{"num_hidden_layers": 10, "num_attention_heads": 2, "num_key_value_heads": 2, "hidden_act": "tanh_gelu", "parallel_block": false, "init_std_o": 0.0837, "learning_rate": 0.0082, "max_grad_norm": 1.0, "schedule": "wsd", "decay_fraction": 1.0}
Each number is 128 + 24 x the weight over its row's rms, rounded and kept within 0 to 255. Layers, rows and columns count from 0. Numbers have three digits each. The size before them is the row's rms in percent of the matrix's.

# layer 2 attention query, 64x64, rms 0.0686, rows 0-63, columns 32-63
082:146121103081109111141117108097123145140105137167128081150127147133121096096121111110114073115138
084:188143096099129138154110143124102144151097137133155143127132120149122154114120069108098131133136
081:125126147165137106183143132120144112152122139057107168129125092167115156130120115134149125143073
076:161166124114158097144143134141077133148114077083151130122116141157135150148107110138158131131152
102:121169156154092149131147125139120115134121055102122149140091145124149133109105117161116127099133
098:118128129109151116096132129147123128110138092120129112149114154098133071100144143148139069129104
080:137140118116169120082120128126078105102166143177106142152162133108143162069137110157152117146111
091:089140114160136083121105131143100129106141148166123114111139155088110151116131061139140172173118
087:101144105158120140156113124080150156077091149152157112116093122074152116140104112118089132083149
093:124124109150118126176115131108134143095101095150101106125077149120133099081117142121130122084158
079:102160104137117149093156148122132132151143119122163090110137121147139122104134074128172145119117
099:158144126122148140099142107113129135128140134115106087144152158137123111038132106147134150122167
097:199097080143120128172156108122150145141140131092136167138156140149124142144135179119078144144158
089:127094085116122090133146142081127119122128097131140104141153174083144150119114161110118110120099
088:087119156130158173137131140115110152129119136144157134125108122096146118181089113107123117124109
076:177102147164125164167091143146141106120129158189115099133156087128111135150146144096085125166085
070:132170109118125138130100151107120080140113170144128075116091107102176166133114123088132114105097
087:147121099110116138145069120131093155149169181165152147150127128103117132126142158151122133124143
082:092097130126136131098124100141113124154128103155118148113110146072101108112147144106111144094126
097:137127145085138093139149130165119179132172107093106170125121161093117139130097118125126112148127
111:090150105090148132024147131118120132130161079122129144123097154139125106131126119136151134120138
091:095121148131092171147106161126127096170121143157113149150168086113132165140108180136116158097124
085:149133108119110092141162085155127144163160120146164153147087105115082077108136125135126140160125
093:144088157123157142160117135126110103124119145156119141115133114129095143116142127164107124118106
102:118091109134143120138129139125098125113159154143134158096092134111132140121130126130132160126095
077:134150149153178170140139132126137121148094113097137111118126085129162141116120140131092125069150
078:130096133100120124123101138161105136129160155118110111132158067146089090134158092125149102130137
089:154090120097173111138172124140118106113128161115130126129153145115145084127143095114098110138099
090:160084085151087142144124125142126132118106153195118106135165100150121097089174149152117149127135
082:155109078108087087152126145137128170129134129109139178194106142128103115133158104112094145134098
083:130116141118136140139095119163143143076069155126113125123139115156143112151156105145150116114119
081:136160140126116130124122101100154111107086151124089083116120095113105143096111095137149152150120
097:137109090117097146121139103112086111139168133139125163124099132155117158123117106150118172163092
131:141137143142135160158109136129132082159114159104111138127168103146134187150112193116129139131088
123:103143137085131104106119123114125138097158145110108111142118123157128108097116061128156095157120
072:130166140147161166180095117121146146128096177118159076102103146097151127155138145115142112147127
112:132155159168135122107161171168135109137085104109138118114147156130146139150106178119153124112121
147:123117098124124148157089136108138117129129202148157125123164104121110144125140123120096180116106
111:114120120105141131107098114135138145126111201165167124136150105137134132135160182093108147135135
102:141136114098122152121104129107138098131132153160112140143154075162128161132114159145122207116109
087:160133132146127115100158113159106142107141117097120133133141120120104083078149080144112116140130
084:101103116156121109102136125112104111128183162129154162154187110154096135125140157136124126129143
113:117151166128091161177106122143144136149063140130147149148114109143165154131094137116132131118117
092:127151164158097140112151162132143129138105129088153148146162119101140167121121156129146133114156
086:140128128116121130110133103114160118145125082113106138113122113156133122120114157154131096110116
133:136123119100119139142084107115126145104134154160130143138119139101112107106150107130122151161121
142:128150151111121097143190135140115134139127040082108177142092169135148111117106097160110095112109
091:180120124145131126173124139134156153100120171131110112100125140109153129093144090150136123144115
095:127142101157116121178138126138109147132161140155132142117086103123100106103147183152120171136139
104:130133127096123092117157087133122162112164091126112134157114167134096084079146096138132090174121
122:084126127125115166096083156094153104121111161144162138137123126099146145100141148167128142115105
089:115106169190113129133161108135120123121158067119141122102135136156137117130122177124141136110159
121:141130129144114152164119186127148098145114165130137145131169110123144157130104190119123159104116
105:119149142118123130133158167131091135111150092159127138145083123096113105119083086144137131142113
091:124100131098150129097104115118097145133181157142115142149128163154145147154115134128132122144123
084:144150135140102132168151119107172107135113087084128093148119118135094148119100164147109146079179
096:117127167141122156140081152128165093129121178142133111115164095116103119110150172131133102112106
109:135131096173118145106104147129136116115101148113123111135147114148147180130096182106124131144099
090:123154163135122118098193117108137112131151061125108126123114138137108118092119104135146085103156
079:092165126131144106138115135130135185144119164093152135122096141123124134144138108142139142149192
148:116128150165118176147084168147126099132093153152136128105136111088142168127134164126143163105111
166:141127178137125153085152160157127127148119072086100118126114128135141129135097161103135087120119
104:151139073066165081122141151111108125109172150142107144114125141141129095108121093153117139142084
143:141172134124105139117155150118134091161104086055122123153125138159143127144066133120161102118118
# layer 2 attention key, 64x64, rms 0.0666, rows 0-63, columns 32-63
083:144175113091144145134165146128117142142163106124134150122149152114112095104141134123092149109184
087:116147127140149133116171116124117148156153086128163161144089157089153158113125052126125132117154
079:123126151194139101154111150112142137099137155156158106093120102136115087128115134125163130115109
098:122131108154097101166100169132110130145111140160170149121140119102122162160160157123125129112151
135:118138128149095145123107145126146116136106137119157140159126104149133167164102177121114138098122
125:111147137110148136121129139135122110151141063128133152132104142127143135118092175147134101114106
083:127154143106146126149175115121128141113118100104098164120110162149173105180138124178131109108099
095:145121168135148115114158106146094111134122094120136104149111164114149104138153087139113119106122
088:127130100134156127124144117128126123145145130121125106151074081133103130143099096126128161151176
090:117171121146128093150119150118118120117121187101145133131100148128110157116089146120106172121158
091:137102150121117111098140154124126143085163086123139137118107113165144099124127108130133095116151
099:104122120095122105136169180144133099141145081099094153164122176144170135121104110130138109133150
096:107165129171135112114160094147139109140135162141163143103125110115088129110137077142123151161148
085:097133142139139148124105157111142098104116155115123124108123100144101110098155137147132127107117
094:140146158099127147127130144143162135114123141106117094137127096108146116161095107112172116129106
106:129096143101121144104093115129139170112140182144122117141189107135107123132138084134152157129133
076:137104097142138160143074134147116131125152177089153111120158159129137186155140093131121152137170
096:121174101118147125139140131125094141121140125132118108155138170126145117128159073151131122112143
085:143128109146074169123126167132129125116150116101121180168132128101130137145099155140088125121086
104:091167172112106143139165131161116115158121098119111115139133155082120095146110133103147107108078
115:139125153126153135140176152119114113129138081079134163148099166143172152127090173132118090139112
105:123129082105109154132100103108141146099130212149146138153141107167093134136141140118124155123121
091:122160182140137113109185110101134154158111081101130138101134132154103100115114121160123122108133
079:141128127121146080135130093139134174123138097136134109102117173114094118121143166125099115131103
115:102157163111168139117166127130114134119169054094125048084113130140124123129109107145124113148118
079:141114104139120159137097137148136139135080124088141134144129112132168169147098143104140156129137
078:185139124095144120083164148117097128104158111122143133127114141065138136112150096112148136130109
100:143171171116165124111167134164156141140145068061115131116124167073152147127134128154138120127130
113:137111112121124094098146121129106154098158134149148151151136144125108123103166061143074151154133
076:120183158117191090138150105097154118139169085103116135140120168114121134113149102133117158083139
089:101126112120139107130126097118120176110161152151125096121094104100147096079090092129149108135170
072:210115123140140106145157137136142119106162130100115123129132142149113105158136160129078125123130
091:158145132113114135106148155105152147146114107059111127156116143107123136118099125155117154083101
142:132092130123131108096100125142144165110159173140143173140151099146106122123155120121115154148151
093:162101143140153092119188144151128113144149077108137154126114172090147144113133114154111164157099
086:123106112061121087098148146161107156140144120095134175154162133105122130127160132148107103150124
094:094081142111098161119080132104139133119097196150131127123125066127120133154140146135132129135147
127:137137118125166116135156074127109167109155100167104132113106146095149101100154088147139147134149
102:155107135159131135149106086154129147120142162153143079111156132144116133151138092129137149159161
094:140108122132124157111137128104138135093101155098141094100173128150093109109124150095145147145140
086:135134157129142109133160149145139134122140112096117149115111134173138100185089163114158098116124
079:143143134124151132160112166136133109128147163136099128076129131146167118139102104083144152153132
103:113115076179117128130114105082143082105126136124148123107152118129064136116167144135113145131165
101:110097076126128128138114121105149086114134146166128142087154079150139164146098157144142139110076
111:121127141170131152128122200161124107148121138130128134118133099117114141149100175113138141108117
114:118150123130161057124150131137127158123151123092136102100110136096130107092137078139111083158192
136:126122158129138135119121172127141108141139091119111156120128124129126136140107186146140108127110
092:128111114099155120104130144138103110078136137172113094156102132182088111105108118125139115142129
097:113126138132155175125118175145124100123113129092101066140147116133157174111122084156111130123103
121:133148136131148130170150148148107096134131098086146134127112149127157137126070170103115111114133
107:154109067107133086128107104129136127115140191112149119111141113136070125121134120117107125169116
071:137160140128150187130116158131116099155124175143111170110131122128174132149130112140087148115132
109:138095096114125136121103128099112134126151175197139133128164084150097138139162115106119140129115
101:123128148132131121126135107113141115154047093116137111115127149162156146135165126117136069125092
087:132113148076176130102136122147163139128150106120138149122119133121144085139105101136116121173131
095:116137102204147131070124125154112080158137156145137119119140108135121151096124158120130159128126
098:114124096143097110128090115111112155107114196147118131133126098170125150110114098128134156175143
107:140091102157080124159079152118139145125134193153135115120139116155095106123149120129141142148141
080:109113107124110134160120132144105108118086145104132088145121111149158144139086163133142134137105
071:139146098161118169125142136121128100127164076169134118158147110066126175112113125130094135091105
129:126113086143120115145090086108159147107083177145144125157141110140102117136164096155091145102147
162:113137113140104125158101153121158134135111152122166163136135100136134141137108180139144123111143
089:132121167107151153124153154148143160125139033117135140158110149100133131123137121120133087154108
114:146093097159072113152070124129138109106106150174139144133131134138121166118124166097102157130126
# layer 2 attention value, 64x64, rms 0.0674, rows 0-31, columns 32-63
078:122188156160140139136131126126161149169094139127138115131140121076117149145134125137131145087135
063:122070168173128117116143110109084131122161102118133132123207096159113136127152144107133131096137
064:143116121137154109126130112151146131141119140156098131127120133135096134143151114059164111156141
063:142121133116151111134139137128196122138165139122100122136133110116174121107115146118134081123119
062:137117116122157160116116138087184085150146148116126134123083093130144141122096108104152131099151
070:102115123126104141130108113136130141090128130121122120132088129165138132178115131128151096117172
073:122129138158120172132129105110131078102157117140125122104132124137101171143123155140122147160197
067:140130147076141131119131161180144140130093137158108099130071107184149126109107126162062161167130
062:125111115127128131108144103103066130118114097141124151128128160146092129125162124170078199141124
061:105084119132102125103133120106109125086168125138115128116113110117152119143163126140106058109140
061:169086149135167133147121092137070123111105136141104135125166106128099126139128150121118142151126
057:135100131106117096131149119186157144132094152117076144141108132138147133107161139118082125182156
064:094106137109130194144126160124160134128162144110140110123115116079106138086146113124166130169139
061:067114120101122107186105135140146134135137121109120131127144186089096085112129140152136109110121
058:144064103141107126134145192125093096155140120149143172116161108134108109146134118152119146095173
058:151113104115113113089110099140112090139162116111076139126152124132143122092107113096132083121070
075:119116123076150065155111122162169143172139131130096165130128133088139084090124171131099116148145
085:162141141126164093137121148179177135125119142118113142105137129092065134096122121113124153171151
068:139126154121133194130140097134113095152098165101089124132112086166143162132129122137120145087102
060:128160073138111100147142139130113158110117131080149137174128165113148120136158114137138098131110
063:084144133104165103158119137114118136102127133103143131129152126075107123131100160098171128149181
070:087151126116158135145097150107125154073147132116122076122113126130147115105123149118175113121114
077:094094094148109119103154161120075113105113103158154157113131146106114105139162162177113121119138
075:106145134080088125080112116126116117115142110095137164154143143110082133158117083121168110117095
073:100097102079092122153145137087081138125117139108136132142092112139155112150122138123096134127151
065:146131145105113073185113148114147149140134145123174136147117114092147125111129120133109124157106
075:121141142099133135091137143142141160151124125111146113145094109112123135093127124165057167125111
067:138183157089156190103125098134092124130087140105123138158094137170131155115137117125138179123070
087:162103158152105118140130142144186119162112142124127144121108142108121138114127081138118156158141
088:173122157178158133130150119124123095104132134140100120099152094159149185111130147125109177132116
063:084113098142142127144134071110088171119113135130144148119101156113172127144180101162129107106116
059:143113113121095124101108138144148142122171134068090141109119092172170140098106106099125120139135
# layer 2 attention output (transposed), 64x64, rms 0.0845, rows 0-31, columns 32-63
080:106152138132117175122126079122154095099128122184094115138120115151122150102119108174139134145125
080:133133127153120151163109128113132112133060151106102115087120149113179153117148143142096124109147
081:105117133059132124126114141131110116146162107173118159126124119084107101134145087167140122144113
082:104107111130139103114128136136094150127179145146147133114102107101126097124116081122123135126136
065:134150093109083091087133145143088142138132099144142142141136130116114118131146107130146126144083
087:142125131097131084109121147155102135140112116090160172129145133138097100148116096094141096154091
069:169112098087132094157131110141097166151154191114117138160137122204130146126093141146125110154100
072:103177136167134149089162129136133148135147126125193151118154119142088135154120113117160103135170
071:119097156103138199116144146113174121125092156093079095140171105142129139140112170091121110096138
059:155097139144122117151156162156113127140152129120137118126137142072141139130117110136098138136169
064:155135159118128153156140134129164107111103113120104108114208140166167136113128118146144151144129
058:105131118126108153149168105097137141157152136067117142117161123166125141128098137110134136116164
068:107163083157079093196143104114105125140143130137138140154113131141133156109121093177139143109134
077:164168161146121149156144111137140096110134084157118153113116109174099138172116129140102151120147
064:109106146143116161132101161151100129109130080187118155135126107099157123146153105115115077128112
057:125117117134137129160125145152148110151136135168116134101101129078123119103146167132135162107182
085:111130160169113151138165136146111133120169120124137123112112101159143111142112122105127153095176
087:100159090144110145101146082113080156143150112168129122116110096116115161116135125142122163107133
069:107145114115113136134133100099145108119139127119134113108177107145097128145103084128151107154131
057:122122111146143138106129124076101105135146121131097109114151124111099136136128165115103101103114
061:124108122142107102120119110150127143107147095155134169137133157142141130107129136165144132133105
080:133111163181113083154147108142133154114132142127157087128068138116106125161173124146113094134175
084:162127153124122145143116130108137114125097129112115165115121129127142165145079150084109132149117
082:171121141125147130169128133172140189115123142097131115171140123135162154121151130127153161148154
080:130070148104098115142161149120142101139132097113112150124169130148121107152120146140121081143090
069:092160133164124115127168132111079110116141088162156102116108132155123116160149123135129131100132
085:087159131161117149138154105105161094161118145140147128114137135132123170121094118172141124122137
080:114121133120168159114141108093165131110115157096110061135152131146109140126144169113129124122171
092:089179100125139147084141130128072131115107107123138094158134093108110126127121093107155167098115
070:098131114150165177099127152128120154089090157131108063095127133098133120127160129101114172101158
068:140109138118133169138132143138181082109112149111071129116166133107153123100113154140150149123121
074:090121101168118115122137146142109153126108099093141097118118132072110122113183168128114143078149